Part of a small language model's weights: 6 heads of 64.
Each number is 500 + 50 x the weight over its row's rms, rounded and kept within 0 to 999. Layers, rows and columns count from 0. Numbers have three digits each. The size before them is the row's rms in percent of the matrix's.

# layer 3 MLP up, 512x192, rms 0.0861, rows 362-410, columns 0-95
110:514442517493459491492464463431462546508434543505429400570488531580527470491499533567448496597417517503462438426547493514464498556519518453549496461550489548556473506448504505505530546549549511508576519526459411538559496485588527518508544524554564566531559504432521499510479474493536593471
086:494439488442572428507525522488435437592461478469520473429449431455509487405535515485535447433398559489515527440578546498488578502470590462508448497512508454447484550461543520410484488448484469501588509539581516484534531507488482492561420411489475537490517440451520585472493501455533544511
097:553456515466526548502479489444466510525568572445535601487507454656487507515488463596474559527439543557504464529591506415522567558575500511415501471494455436502479495565466507512430479441471416522528589541534507521383512498473485590501452481489504494457538489499513518571543512478485455537
097:482455457544495514532510515388534539444581504556550599460562410474453494441529491458481457462506473624542433524514498523360456521542476507459454489428542433447482493524457455366449469500454497469509413544520508470528458554501575443589435417529504450482516384554478484474460471526394506506
116:534515535533470497455476450522534463545541525521653500553512559395521485501481573377584496488519459514498493467553440529511503503505590499433518462465481550576497540524493536500468506523428529498398504530502590505441572500443559547596467456391513518469443469470413565530512454467460561472
094:475486508502499605403529512581481548443512416483503493517617540474489437482473542515486459516576517428553392446579508488518437524557464457442418476502567508546550497431480531466485475528597518580491582440441507530470374408537512567514612513501484578494472503531472578456429530472534481581
094:526527436470522573501491602524482509456457488524493463592526515551412527504421427519510467417538542392539581502508465587512540518605421483428486520516505459502479458514464498430531465543485474468429525523546497395458543527485497611573519442504336487604558526494508507488550541395434587533
099:422567432445465399563467504512431459540483563530396524503495506544472598629563486509540558443514497552571447531455547504500465437511459526472405544504495614474541516634445483529454505627510546506549510524546507415466505505529461518540508484425472545495510507472573419464425519477524527557
100:548510508405548542441588540564470554399512505398471470630458498477531522404489498511533510472558474552545520523574540458425619452462466499527408433415557523557452484446466551602485466506473528526538589468446512585515469428531537548434557432567389517524496539459585471612585430474538376469
105:501468476592456504461549605566544521464608473439564499444549512446518659544378484521451573570515496471465464565546518451552553478497422505494493582419599491414436542486472544576499565569509482513471498549546587531567556547471508434607471551420479463512542478526461486510465477497575493563
102:470509507497534511489408458453468535577427466482582494421528482442445431538443556437518438505536392470477465543529441445506559490436538499569529482503447499527576645499490478501520472484424471541417500489508555509466398564382453533457500507407437523470453492516466493554428511547475480533
104:474484473509564536451468486419457477466458543471512618509543517517603493506452489520459573478508535457549546435445392566526513539610452492587415470486396522557496480470437474509532499536533426502473542535555561555531411576491538378449585464509427442489499547524458501552479436530460500510
084:492482488410490602419545485502558521560506553451622540567417587466513424556570520462477557554425473562466618523530482575462490558455442470537523528467519512470472533484488492449547500407505563519524516433502440519498489586447464529532470499521473508496541491439494546529509516484467579602
119:476511551564471504448479501481539606427528534507468469406391612579487577582483578523509470469463518484490421432458467454520538447614473415558526477540551534485493511461530536529473466529437499505484535534463518534408398591428520537404556598478467505474512574503474457484549598502545483565
088:495551529593568555468533531495563432673540517533447531445481447411444480479445615550506524489522437568493456446432531480477505507534468472567498448451454566480481474514421498494617500547538472496605456415507550526468440532501459527493591502485431518514453513504505522424547494559511541512
097:554492509535530562445508547538547564501464546543616391547567572583478517510458528444585513484493421412497480461606516590513514534502509396430552604466554572515468556450485499505436455539465421587521434534420546545519457484574526483452554412494551496490522507488465425513587582473482498577
131:501514479515531513488461558496410537500465553516436494391470518443492566408508567453450591453499595591493503589554550488422581499500558492538554463460475410516450488518515588580514500525546474563492537526410467507420493561549494575467510483414496505471584579459456455474474600379567554509
102:496465469468501508521506487492479426500608529488496511494502520540532511500440464566526468528484554427514464393478535480526561446454453550498567583525504450533481501520419515513466539400562458597443448539467462481576536502487445391432482509478375522504502504612375510508460480555489480486
093:547447452465535393498474546521411439427457511503505485483571483492513500518567480477529447532526469436520451529529402614533559544516452538465494635484487542420511449439501559481565570476491476532413583485497444515498576524503383513506451537576549640423470546458455566554452512492492439548
094:488458488495531506430461518424524470545516428412474505522485503419502492574580484562531445546533479463536384464474432499437485485489467430454394471465476549507517496523463498433487453494447472500550410492483533477582434434413590512467492506504503442482547406500608475581363503484516488468
090:532471476535419430444591446536470460455515506490480414422547494554562496434432422473485458385504441435494505563534536529617510512507414507572515426457483568434469549504571495532546534494460525452556565431410522518488452554413435460407571470590539482420512524503567515549485513568466426514
098:574456460482410536562475576556531507530566502548488472457565481499535466543522487535488410520519457574523563542553494544523515646401585552466540502414530608592429459436553486499527527570521499443582485462554496453557632478600486490509465469552469537435543538545525461529521447532543473513
087:522548490469560465590581544493536517529500403512483556448466518418511448450481421445555519475503461535477484501522487584503468480446548483517510504506540597555458453599547601457530422428491520452485469464504557519566529530547504444446456433520550569478536500595491488479549485467463487539
103:520547507570467546485455519480480453594480565525424386451525491452495439459433566520433536465524521471493556550500483463569612547468482483515596434608540533503495613447457460561461410517395515567489511573444514512516592486463452568592413469564578491549518491485484541450506515545508576450
111:448527559477405492480509453531509533415405531535485480448445570466363511488595604447432486375462525422456486460442580562575442424546581445504499443528423499459535482501483420565494535418535444467525496481495498368420453466423493461428485505533611425514495509544415482528574549532525513524
092:482502538504556584454538505481570491526510413474449416446440546458462551563448505569566465536512561543543500467418501503473502541500515532499518417472435575437375425510590424514474499468530576445490498499525448506549577600493504543576377600528514456561460547458498534425437625490466439519
099:546526477589530444553498519481539451567462485505487395498401421450509467509542494490563445534501445459464532392548587583469519565530485503451500477498495433538506553456464471540470531532500518448496449556592562512522497458485521456476418532571491405523547430529544566452584560563540472495
086:532455501513560498459453523509509464503454526453551529482507494598503567493496410568447564443542553404638507483406564521426493531560526501576547491471430540480492531413579522581497458532467543467450437520528572532477480446557445503551445537520537501519434518540469434482600506516451586516
098:514520480511535533489507480506527561550541485412483490502551570419541475507470476530437454507528518503501441534466491501459572429444465441470499516488504600556476690529560490571523454573563504506581483491419446529471416526561605517610455539494491569470490415505489562562363442423509511557
114:457538533492504507563514454493534484463476515500539521498488520406527422474484477546547510517528470497548556475423494441523524522482426436484467501432545544353525488553537452437623413483472468520545548521474464491521434512427596468488558511445482412575547419543518605463451547513517525542
096:566489521462471482486506505537608547522483448444532485518540433520500530533489431544454544483523464584566473531484443380439562566580581518564524618547543538514521541535497660478534503490478460484428488395495469501630495549459486577533462488487468515451474512490446504513464509412494532513
099:418533481518536510518478484482478491523518525469423497430543390514491542417550524499529503516565526551541425588430460516454530581563525452586531447405454525506578437495549564540498453451569497473508581457555526491479463499527517511468547520471453537604449560448415450544519464467407532547
098:404531576564453500427508471520459529521563532484455604538521502419498484564507480504480465516531533589439415575502510545502481582484495490391492379583474485491581516486498522498478483450423492535482506423469520615479473440484466565478593500447494502472471555406516429517518548538552562517
107:462477504557485442488494449533567593494567466436534513600498450479501434426474417593564422454508482512509533412546539538446506535536518432426519547536379402535547556534573481433556519537496423545476413494535468548519486470532454576470520466412559370510482488473527495478498550547467479465
086:517499496523492551535498511575497621511572469371406509504460478512538428432455534492552511522497586473529316489478401515500486482488468456541492468462483467507540604525433493516532527478447546520578494484462470517462476515517433465527464540406537566422516470470600477453420517515500528465
097:480570593578514538534528405513555477420462518513408540587565461498488525596525465393518454548467487548512530514495444553527430547460481487529506562584511506492455503514485604583406480474461545433406512481597513486474459491552590427382464504461472470502447446442374514493460586573590393483
082:433543478540460425421507429487472480539418555478557555399493565575520584496463462491485430413577600484513454449486542513515490566441464664495443508507456528529503532469507573516572489541445580454560470540416494432599553526537459564409490602470415482505547468525450440468489509590459530510
103:553470417483430531521549517458422483481387530528429505476444502466533610380532500464537519391474454519529628470398439499454427609484530452548461507510475494539461422461482495512525571467545466468531540514465453464513546481530488493557540464564536464553537503481461444477473549564426470582
100:498516508539489477498522448584499518492578501557407517512526428492537484441435485494599466572579552559465555410531563455428558522573496470467497486449545521453567531531431493510586469500501446512522482542548471447554372437475568616533573532502437539503492521548484485369447540497495487510
106:498416539529510538503555470546461540536531547506529522460459570525578491492557481509486470566555473464466553548515478537488586459495568497511498461497531638480548569534566521577477542586478536537588480543462546528476563567356515427544504521491555484423461553623549421506513498469539452434
106:464502490496522525456566457670478492392517485552464565485507425485446486586550511452521494512581502535489566498525422464452560599445608479381520499479545457457484498625441508512567456423513503489448662568453498474426482460432472483536516483446436511566561459436581425624490528500485541529
099:503503481508439494485515450550499477464557494509515499469513478382518404463464472447424467527436516399553505543486448476560485536553513473564508516598559490565476532516443524568528529550567501555494630453439406474444521428407499500485517516528504503415539538457492484623552473493511571518
107:490498486473575485553556596449461443477534560532482416529568464566501372456550456542480508499451455464596512480542441585496525474595516415535560545512528554428471514467564425499458466423444435507526604410459561608453510465494506500524552512507515399508465557524477498484583504540526427461
097:542512468533545485532536532496457468517501492558466509495568509534605594585521579466435463455480434493456426562495543473452558418345453591605555491447494553593444563560500445493429598536571524485645567482522529440492525509433529438486495565484470438529498587447528525470454407501599442490
118:484493478510434520534502463518442517517398528508469495462460595457509548407546499510567565533408540489548518552470551536541525549524495452517529439497469478400566460565386404491553420523586529467492458488425456427496546427488570483511468445523455512554550444533608544544458489552508552489
089:462425477558519553488521452512512564581511455443528469465521420590536434446386447527502514446557459547539483506472458398490560520519548542531451492557519516553495575550518542539461499480458606529593503453437486527502462493496591501425602460496482572456481454533458483464451457509518424551
094:492429411577522465485549520555462588550532573538545511500499435513524626484525541593493408488579450504501532567515466479443712528444477543507488474495486496501542517494583573547559528508532495466539505592506545535546469459545563539552502562511484545526443528505482487420533501386506521405
101:520518515524424534454542586491510439543474431545505445476462564553518396456488568500576507436395558406475501530479540518437439448427416531546514434479512548558606400460499512565441548474500465375569602506465490506460504450509522534565625565536559537524473475528480439485549467520460445476
094:573520559551568579494478509527561483495473460426472432426449473452523579485535466593431577443403527404542453544497456495464484463542415488554537452523470571511485525564529442517499452576535410470535491608566553542516448520551567530466421460430436400551616553544491451475436506473492477480
# layer 3 MLP down (transposed), 512x192, rms 0.0854, rows 362-409, columns 0-95
108:508479391475429473518511518419365582482481577479460499488466527526508489476478523514609554525477556532446520464569478508470429498539506455540565523533449425484492501441423513517483530512556518537490543499558463534530500522551445556542433413504475543583521529475537510553486510430534491418
086:456524413580542464621386513447539518495374590501561506475418548513504537447470484523482513541451502469511451474606480530523515501571536521494387548565502503543437556569546493532433540582498490537575475531495471501537538495550479562493477477439534480629510525609508481454452577457460556513
097:486521551456481487489457460439447482634494501459547502507379459536419475516579535581458509513536411481525447527517479518495489526533571594564516490466496525618564490537524440548463505394462444438539504369488522557391519486534516500484580501614541500567509529472562464501559462493555486523
100:505391532483546544447511545573518548398500565548530498512493534604490525463470557551489542513458538570510576516564450512479493456513486541453418462437475514506544524532459497484475491511552416486541467557450511481477480474499472454470520503514583459493532477452454511554522473494527490523
110:538620288522542540499448452364458483496490450483478550494461461493563524537513528577491563501487428466505576504410529419536425557465469517455484553483396528525489464496544479480446461547522495486530498580514470484504507418381540493430487547558523472485554453502551528518431434579455534418
095:414525479524494512593517405452546535472500435535517539498515550543485444500573537436480530506413550456571444463504437558451461472455367487468384430549528447496552447447512533471473513553478531528547490494430455519540414415459517513525488530448409554488510472419516583485485506459497481589
097:438436351554512518507513507482488458485491457582419498567485500464509435539506494531514532539412474463546495414432609528474451571544512509455442413480477509473426445436471518493477445476540535467493505496522505494513489414518565454550462513552481514435517433537484391441425540543583569565
099:521462509492492559434533554518536618521494616527526512502427485514427568510483416542452522546529590468516483511540464504525533431491526464400385492497525537572544606494419551450563398521596525418422552447601478565504535523468548501547508552538382613484417471510440522467516513412469533510
099:448328666473520495434461378472588449479552545573480482580530471475558447439538551452472514417451567449526462533457593486516554514526467558494481444528423463501491448460417526554488499531470526527586505417502455474427484563444492523545482457502493463510523529453512410530518503507395451488
102:475371666509543457558430404464447505496551471549439537556483470448502372539469530433418454462589523479534415436456533540504447503421452508436518481558501457474502571551489537492503553520518513399513633436446428549480440513482519506512524538533527543445455469451525511535496501451508419532
102:523422600462536517476370489475547533540504543526490485412516555454519488582447518462405492488473466484460525547480477480463605473515495487425517551458548600493474489518516468422544436514527609488540505551459507516483408471495512591504499525481564630506472528411499515580506395560483511453
103:470523471563536517499571582436478452491497519495466517618541560542484502444502480533490466563477537491502554412446533437526573429504494498492493451607512664644545500532499438549558438565430408521459427437519473440464449526443504505468441532556483487508450613545499524428473542537490479512
083:414527472421555606498475521447452575582523508511484528531470516503554540450487499463530547553438561589518510492491524513546429527466533416469428537528500544454494498575549454558402488444563450518425455489496571500466506510556419447456474527503512572437464522528530535472483533505586450454
115:479492304556513417472567463451634439480548451626466461513573540508490514566543511500511462490525535517550533445421485530489472469516521536567528495523525483472468410465485480505442458509480500413498576536460538534392454586528489558511509551461505510606498579488502517475439545496557440559
089:516436645474475499485487491597504531463493417517520518502382532428464493526469493527519549493460518529483465486438602560555547449462490528508528548513446541595518440387432403506525584564504535498551394540506490471546438571534486479482576525466482492411417616525452527514462488611548514481
100:556462461432398594468515439465556580574528580662561461531613521524516430539527538506543565537552506554507521553497521566551435477438503541406499504512446425462465516468433583536477519545521527551457468464466533548472542358514486475477483572463530531430449458449452502617578493521485494402
115:491491522438498496491344565617556474505467638512580543526497485443524550457548584453485476449489486504500460498512458472446475579457507530503521411509425509491474440520578465539478474452448541604470586561509485496567516469487531486485508512539527471541585467455487454505503525527501509502
100:474452646451600547499464490458457420443556442507523472505571548519573560532378464520407452508460540485481462426608536446532500427450583526532506598535519523488491541553471531498456546491420457590512507508456459474565528511534447466372466549556488470485553521489383511553491475511505400572
095:489570378531493565553463477439411534516460467450488481519509506472490509497501446493501446557541418543544464501543447563457475483479491500482505440371492519492450577408509627435451533441435514503504513494490579497471510509494402536472505528525590550479488509496484595478610421528523454531
093:595372660539498507510471576509485502579510497573627526504492495531501441561467529527466528490411474430546466550552452610466414508498458412560514467507453488564426430507578502518470506566488548602401555510397509481554428505522470473465547503498511485558543575409535479558504485516510518465
095:457459418458424460461477534533575556526501474479600495387521510485473526549453491520573452543409508494457448506424466410488477509473466467481512486503523491522543554523466594463465468435471484472446475462485477552433458504487490510515466488490500472546516531551492522468473488570513508533
100:511562353439454551494627519515480556515458517514495471545509471451522503484507510601470544542501514475487492540478529530438479476560407474426509514476527488489475495459497494492424484458486475578511441475537494522504486473458431451499472504434482504478427519543507508487557586471472395449
094:529524603508576563500469482523577549609416471465518556472516378550504517483442431426455531509453413570578532470500392535534540517432405518487501490494455556515466480485457527412474519478562462576545444489510511484575533408569552513510493461479510510532540543511468428535506485552422581469
099:561617605485532455521465581501461358574469561556533501566502504524539489464556518480546435446543452486546572521498443569500541596438510496522554537542431565430507484456522460565521433472472479612538540501505481521563546557506458478471459510430546550490507470504515547460514507478481516401
107:508504462463530493519652576478479500435496541468443441600578555540445442444495598516506468443485460577502561532552447468487411435521528582459515449554496429434504513487468480519447472573434571459467454512482508538505514511555551424531483446429505539629522507549464505481478436440500512494
098:541514285533526510522536567536479532541496387458511458466547477482442438543606509532565535484525544498572438455480534570449533523533536538434545435418471476530521406479545436523492455510491579518549489489540486591490433586523458498493462553583498496549515525481518492521407603478513535487
098:473543412529554455441566499518498535476460431450497582515428515551514516465568515514405490490553609537482546376434423450564515524420432466480413443529538556534514495458471524572569439504568577468525424487495489474533460505550534516499524602541533499502537546560589484515538551626538508426
086:557529398495410484540448532380489490540485476466536536528432636426620509455544482503455540444490483443491515486463529469475544409539480440539520466466516500491307581469492542448495465454583441493528476520521516430540480574418495454581551550430513518573544513458445469493487508516498497401
096:475515588561529525495459455443512514474501502524577536473519549533561512449533565443561550534565581524516436539493558532464565454457453480584445508507517534515494562476483435500553405520582542488571544521468475452485460497502510382472482449503400547313469445392488572452420450565564524455
111:522516368585474394542462463370471480461468523520472474491515481484390439545512540526487479564559519489442512520482521565468498475445582495478479447545525424575384399510567596480525501496544471529463461506452540527460450521484412514470493570507556546458432542600504497456546536513473494489
097:493522389497512469513419445497475528382481496516439499529518451469431476546517421376511512533492445518477465524517568505554523559528467576493560473472521532502591442530473539469485483486503518542501543517545507457520600364518543558504474545496506508500518543500456512489530461510524482419
099:468501393386524507513547562484427541494504432496445468576426507438475542495494388474459472528449561513521477555396498483474526439496500363607501554532420424415597389461503546417481545499521474458417597497512564475464541433518508564444606413475537548440436482508481541455470584498478440494
099:517549418539509445448351484436497450504528530426502490434456539551578548548484494556447518541507446504600481515524477552518555498530405499601485478463468532495421541497462572406418441449543502555529525522518563517438559500584528502505442578490464677435471543471426524443399491510439378479
108:534584433493474515460469467487407489554571506563567464477546438512520490421550474553655490502544490446456463487580484657465484546540583491438503495507426425566536474487452471465576477500480460499547482445431538437380470512480405478507569497544502530485509501488546462505462500419500432486
086:482487696491574506501510527462465451460441442503333493482552505465490512467417581473539486480418468508566477470516453634478482515546492488536576481454419415467501398521438548466512542466470489587553568542434503490488424445589533549524429508408559517456526431479589440418456562554505465591
095:521453412446528509516422549480433566435396503522469490506457482524462546438490529584563512557456616440499501476422484469530528581559455535495426526606550542537505571445445494470583584494572469565496457510588455457520524483473437509479521518466475516413511389556567508458461500443510408543
084:449446443518525511615398496559492431450472451564508425515552441566427476450556537512431517491520518436435481474523481487525533531536509459564604593516464466511461439438452489530502455523562484434476566580549554568397452549488513437546564438436509441435530542455486551521469531430429513512
099:497525480566401577494618532484438474509521508520410506517471494471493422563408450527465517443417454508557556478523534564524562502501474494529519484442551516515433487439527529571486531535570520513478515447483502460537512521570527476509564516496475514481566484480517474543531436410481448479
102:504622586435550484551434467470510467519464425638440560447508573500560458477534492504503509512470540498514455489468420555576501528457546520567567461529539528576356448570484565487557504429513529574543450482477504464507491448491448463490521493478519541457474500479545472474511525517463443576
103:505594630570474503545539459580437559556427527573537454510455519555519446524466503498547521592455495561448573459477494486506529420519460547426517463488476486516484522546565447473514522597456477510499498536454578447483508498535445519506452501539521493441480533602451412468601559478468431479
107:505480604477551518536568541499499548506447613493539468476475549529538509487479570433463515417485535578561527476575465519579469430530513534541521414466477463419524508514551490462489572480483418517499511591440444531468468486547447501579521471532552468489442549458450565521549511476466569516
105:509551493493519594609546469561521483482569475486466469519486487529573567440501568503518420553519442530447502511509567565546450510515521506581459509658520417508571482557517544559523504504495483440563457519421505522484555477501559600501478524518432557435488464500492462544511472457470498447
110:544474600414499466522527564512500539479620551524605427499528543395535435481467523545550447469444547577586505462514384600485533535486397528560458510553475514453512534452507538500543479467449534549416515480476439528416537477437513483598521503451502547541467491535531532470507429531559492514
100:427499631542480515519452427470515539514420458407508499501525542556495402557418520496528539478539442550585491596530513432549511437447551469415469567513477455445485481514420553565522544482535449407529528516534503485583507516415528596420553484493510478451388525510553547538455470548501505506
110:447435305527482465460541521473364543454482508604377465504540598535504528478446522510475429603430564477405467528503551485490391520541500510487503521516397500461520483525551479483609493517493451495466459493470472482515505528455550525483469473498477441416513508609560447468484543487483524532
091:525477453471487487495495521475595520493505546540480472507423464463511515477464502448555531535464462416501541438544471547497575522561518493514546467423579384489418463427452536518465514454473533475441435615535578503643490549524471502519551643513521464463504548523477534467507423559433516518
098:525521523483451512462419508385554498492546486534540531485454495492511520522462487511477537551576458457583461522577492450461538602518530518453498557536517472509533477476536514501510472496511576508498498491476497489433502442499516530466477558515537510570479461543458502476499417419497530526
101:496487595498481595495527551523515483478510464526539493441490516546539477476483425473519596488437447533466444519571484500484557531521490548489555510448435400553500567507567428505536441477495484476475560552511420493518547548512430499518507475554416457559532435620544524488500461345517325472
# layer 3 MLP gate, 512x192, rms 0.0915, rows 363-410, columns 0-95
091:547510484508492576565552445511521578531460493430451551540523524514404496536504422561511471547533546484445506466445420443440474460441580591458361552483537494568472513539450471442451488582485517431510491441561509476453490550485509504532436475507459528489479407468393472500439507459529447616
094:522480475471498511650540444529460495543485539496550410584525387503461598420460486515559524497614427443572528486573466449611530562573501575489461560491450477465489545513516547497487506530440433482474508468463551476510471529510522582516451570551389556435422502504509468443464529451492467545
094:542515557446484622554548468440486471540394467525445553483519420421470497426476422491598502534504530461531443488515564357534543511557456479519463497458485458470545552579489539428540498503449493415552441484492440509559457505448543530501512490502481399508477510563520563438540522616458500561
112:518446481491453536488511513549463542507536547495514435500493429524530569582445457494495489581564461531519623468529429540479491532518509497438505471452477506536486479578549508535540505466563440575459456444486530526553576448463544577508457487514429562431488508559514569478482518420563396461
094:583594415502545424505472523518411478537530519498487536397545540498487502431456523509467531498498522495509437490478523427402571465503522504626508432446550475559519576680513469628541542522520490472506487510510544479471524545562481511486647467517466477468433513532512458469515438537473407500
094:467467460542444488534483397409459515460510475528473457470497452464476473619559440499560544534502448509477484445467580430500386531503523466439460545515544424461482451452475510556482549438554463534503452527494546580511439445620541476538484535546472554398496468606431488544487520473495540410
103:438379495553571578513469474558537495460551470439513563513491456481594587451499427532526544579539616443456440471501493489533595526510525513544568580432572413443446565424502489463502424471512443496405481495508453553518485504457480436610369465565462491554468447456501524474466500454459416438
105:459542477514493553436540474476487543488635494495556512478561540363615479471420482492542431574502478601467474480615490521477468470464563491516517447496541508503526484560468500520457468505475513493490544449489484434509450471543537509554514504632419486553476470531520533504536511366548458487
102:550469479544480531563524548548569505521551539479561481484568464447451614459425491631479517569555488468510649573546563483425527445506518429463584553547495596459449500459527502549546501499533370523571397453497517458560498503469609449524499463498445449488459530571595457443451437476446550464
100:441504470464489551487455521430441532468391499580537380436500478514447441504478510461436543578485470498468483523538529463534501426500534571559535514621430567534522539511553485497480576540544485591444454446489515519423509571482431568563444437505405534454510440442439530461425477453496433418
102:430445447585542500528487546480456513558490502460501470544500529515600538445536508468514529542450502512484511411526614352482521382521547477521536453425413497589511441340514425560530523550543455481473425514496498477461497463473529505514523448465505390502469446522552541452532464517565464442
082:546523531523630541458580482531521499421456488408404518478406509608511455469456493475525590553489545438571417575492464519485472502492504415509483484491543534503459487491409471470628552378477450463537521557437410554483409499447490471419485492482490498437402454553529550412535460434459456652
117:580518410482523483644497457515385556469507501522509474499621476424477545460580499527474499514494500505606486561477516472525485539400491502426472513495460523486495478521488525481527524467553497523491533465618538401499470373541411416525413491542498555480475366464542520578446440490434494482
094:461509464552582539437537502557497440560520540541513532429491488484443486439488581558507486578479553489550470446494458464487478488568437478578490500564429502464515449535467442502597510524486516531562435426515510539439417561489518497583542454522372513405399531532505558327488454488514512502
095:450435471524515544503610545482482478512494424524548490472404529472584546525613519504480564477526562549475501506428495526579574454574514507517451506470434505504495586528513474572506527556520423510532433470510633450452544492597503530542537522399441525477474441578630450391450497533472555484
117:552460459476519584485492500547460546460489668546469525462445540566513474406510575459478523401432521432508487533562388496448484529487468584471554432516426495400418519437527464544563462482554462548544549549514456472494464373488543439490452489610559453530534461532450539428528507532475584475
096:501479450479631609443559529438466436476546502536486510569487470482557451551439492619521431556458511470442528380549629459490567454525527529541541564541441486537546482457451504531474553510493428583465457553483503486542492510412479460386460453511455447454552551598421552528517477473536385519
098:496543508538511491578448421496509461472493438398567525524511474433532472598493387401499447649486524559562506595453438530458478617623393535478458536452550513402597494493490543450485524466523541455524477466503428436551502515465470459516492544466509483488457434608443596490485538501505449608
094:403383507454501573468503565467511503497476542498487520548409619468542475498604435528491485512552537534518540475570481453477467432495607509470466486480459551438581467534522463458474469494474455490561405485548559562355500508386513558525539565504497489493485453522553418518499534511501427453
096:474540519481554528531573436601505518497433561518527439423544581476470507515493485532434503502474547412542564514533435451576567467510501456448502531491436373476446579497411532520543550512455512454496516478452670505427561463469461540488497440538525539440539502502442555438484566508447381549
098:544475503514515410586550501483397532560424458472459517491417542491485538406500491431527576434551496483510541460474471536444592460588474526519339531543507431555543568466452496489446556508517513565483419478450437465433477527498540439531519414501465548514424453517547445448520541463469442482
089:436510418451483430508582514490459466520542475560544456488478571454576443443564489407573492490473561519486518545495536528523488486460538476505522492544547529522556446544509522494554496440488556456484479406490502550464498530507492413598467500563540571474443458562472452507474523456467459430
103:548552450513507542487511507449417469546451633566481427519513466440513417460481519550527615485500602495441502552521456453537577558500467475511556450528561510532515564480521474548484468601506452521544485525470404590438562514473505495573453407555536433540513491481475486481511508487478501452
104:573453441542503529478488473440565531595562467475437540523569504547552483457432409602447497504514586456498460566470519406477586549549475446580527558465504554472421536530524523479428515556422430481539458371494434469561484550551489545484538455599456548439524453468439507524511472397414448487
094:499489492445443488470431495515485492464459511526473596570413480553538481478495502510540572509472510520416581533499534481563500417529507474539421478471525487576496521465350533481484525490532455501521530425503479511439450435485531468410648435492481465530539370504438477570561399594539560524
098:548490535547393588430478393518483504522511533363523546556539523509511568515441547563584547492537508492583437581468535435557498452543533611534485589538440568475550548519470548445520504502472494464525443482435519480528464576440551507480493465539427429620432429506544469542469498512533578599
085:604516460487545552500524452503504536496504480482498470540460460524462507525638576572541466532506556519429454410455588503509544474561383451500430498484600560447531521526513445523565481551599429440572446595496535517438450486610543427420487505556500513556501475544548447459395483557449463515
091:471467454504445530448544478589416526467390489515580613515514427611517562536494472413536548519563519543571493468555572463512492506496545490620468388496449531584592479471543519524481558488531509500544512491433401455524433537545416512527510487543457444486427542468418448492502465544430384445
104:581521519540586593459552572563495475564553457445472511484515534478469574534517495584447513516492481397509450450510503434601526437462520482611451608480453499590497466488510597533540505410553470459473609493583511567415605488585519511449556473482565571493489561472460538478374536505502513463
098:499472486526497443530485499495510562517571524542480567448475516471581473481528497498423524524542428561484629458431478597494441510523520489517478551406515577472474570509551498505548560542555470399446418493491536504462428523466432462520500486526469498579449483588470460399523555644473480521
101:527540471460431433527525463469481463412357486538514416566521532468516414556521518483487422568495475487425509508501523538603441465415441556429491467578532454565458511475552483577451541502494561470437490481573478486465555597428462496545491492573512485440523515568547548441447624504523519529
096:502559517386467536577476432473486459455445533598527598474526533433471516526507586449393424505541481533477507582474526417552369471499566524497540537584507620466495467490462519554491519473557506499469406495423467496506464535426499531470463406552526405513478446535435516492496427461386538419
105:521564488523564521545561530486449463577428544540514470448561398554459521486546535476475535510528518489462469481512535474541464453558522546553532535431532550406478454475590453521474468467464563469466467460563581464517432470525535472430549504502497540430488511556514437525519528525475491413
090:469373511552477524517482494543485604567512554462430596472559492533497431461420465509475500561516547460548402468448475493574439481421419467489493462497392527532497622485478522523503575483550521422485468502526428461409481530470436533421505527446465504400449500499532532444480493476453451513
090:540519476470452487528443500536491501498496476497493505490445537489546442487495502557507491416509521482508530523502554451438493518558473544473586437540508560505551496452466492414575461610526444509637486568437501508485497551444464520539522422541531489508557513617585517539500399506422615612
081:547505513497570514546471465449553605470509559589431453534465567516451450492490446517429493574511466534568456525446423546491514456585528390471550506523514499541595460460500357432499540503516457520430498504457460499522541461605427432501601447534491498544454462531466619507434499456500462452
096:525485428513443461528558525494497544600493540544599529555594399477402462567441432526523411543467481479534493470629456520456596505487436529464435460423527429575428563506579451531478540561575446497529455512636574418540522559558523505523447530497500537500416510515450556463606528432575508465
095:516543495493408497597506553472484433518519423534460509515505495552461484408553538430509330488451502520421400464458573507592571445424473464526574504458523540521617496479481416503536558503495492498560554558488568430461509487611486492480500556513542466552564571490460483504461462469505451573
096:435482488415399474508649461526402511505513557630580530529482462485473484513484497573486523533517532510535563531498530542573505509465582495446471502471527514534515476577583545534475517547469547471520477536495603583467629580466540453555485471564537556522521522502511459535591508501582477429
109:557438553484532481530508500539490510550487531488486461550496501480551537527488519503519579523490483512579548493488460508416564503508465520447419533552632481501568580516357588438506505501544423549524470569467491482416491480471552497505437515476415530554497393456539456509452633487603523491
103:535514547502536575467492433506441550501564507452409582499530495524521518450510454558543510537472424567459514577506533493484480476458425481650450559567482490479606454499462496489535483508552546462543429481496447595534623475472537433478497518513523512538442493564473460554556533498418439516
107:603498480452570645524520547450484524391489619497435507569448498487505539465484503541512493510427590530529562511481442529553501503572480462431427489475423515540480434442420487455574487392442442455430516506487477490485475476458527492511559445415476516502553499538438490472582555570540536532
096:508500478456504466524572562451489418488412572572463502535523585507596493535526482495403523576351484508517539550561545564488505503442436541431570550445521513505415504395483494554510558483572535409557504408524569532498530516491408414489540476445512477493567511492588534491507405579520467483
110:524513492472559552393482510398456492446605487508484488510474494565458396551475472508492475535578555603454469508539490435497450476497452516467446570590550495460479477498510477501541540399519496502470476510581459591446477591502484480560533529539511478446433500520395446449449534376427474505
096:479461451521535563614500491534467581495455540551480492456473546460465535478525386536462446550625514546476544389512500456432490584518514478451419465487497493478495488476604465443412493467509480495487388501463462453449443547530479555456509454547499554526481486474519558455385452513550511499
095:507535393539405488447505489509423596484572493599572494496557433395446533466442482421630422476586528558545507442495499482499435397548509518432538509530484470556456522540488547488417479571512540538485482508454467511500486522484529462459475516456525429525428448497458568459500483510524458579
098:397556401498510482539575500459495541438443463548514443526508450521477487548481446518589446512498479430467581462510450432523511463538458485514429530536644565485498532520506471518531582509547503493467535479533492510488533489485454491568466526451472506516565505563481484483432537424552473501
098:472478490539566512450549463520497579409460476506559508543468483520439441589485423617513483539443499597542577523492465546549474490478532532509503502608519568537490562508512589523510511581543490575431551456489496521470467498508524467467515513612442489473424445562434490453530504488489518518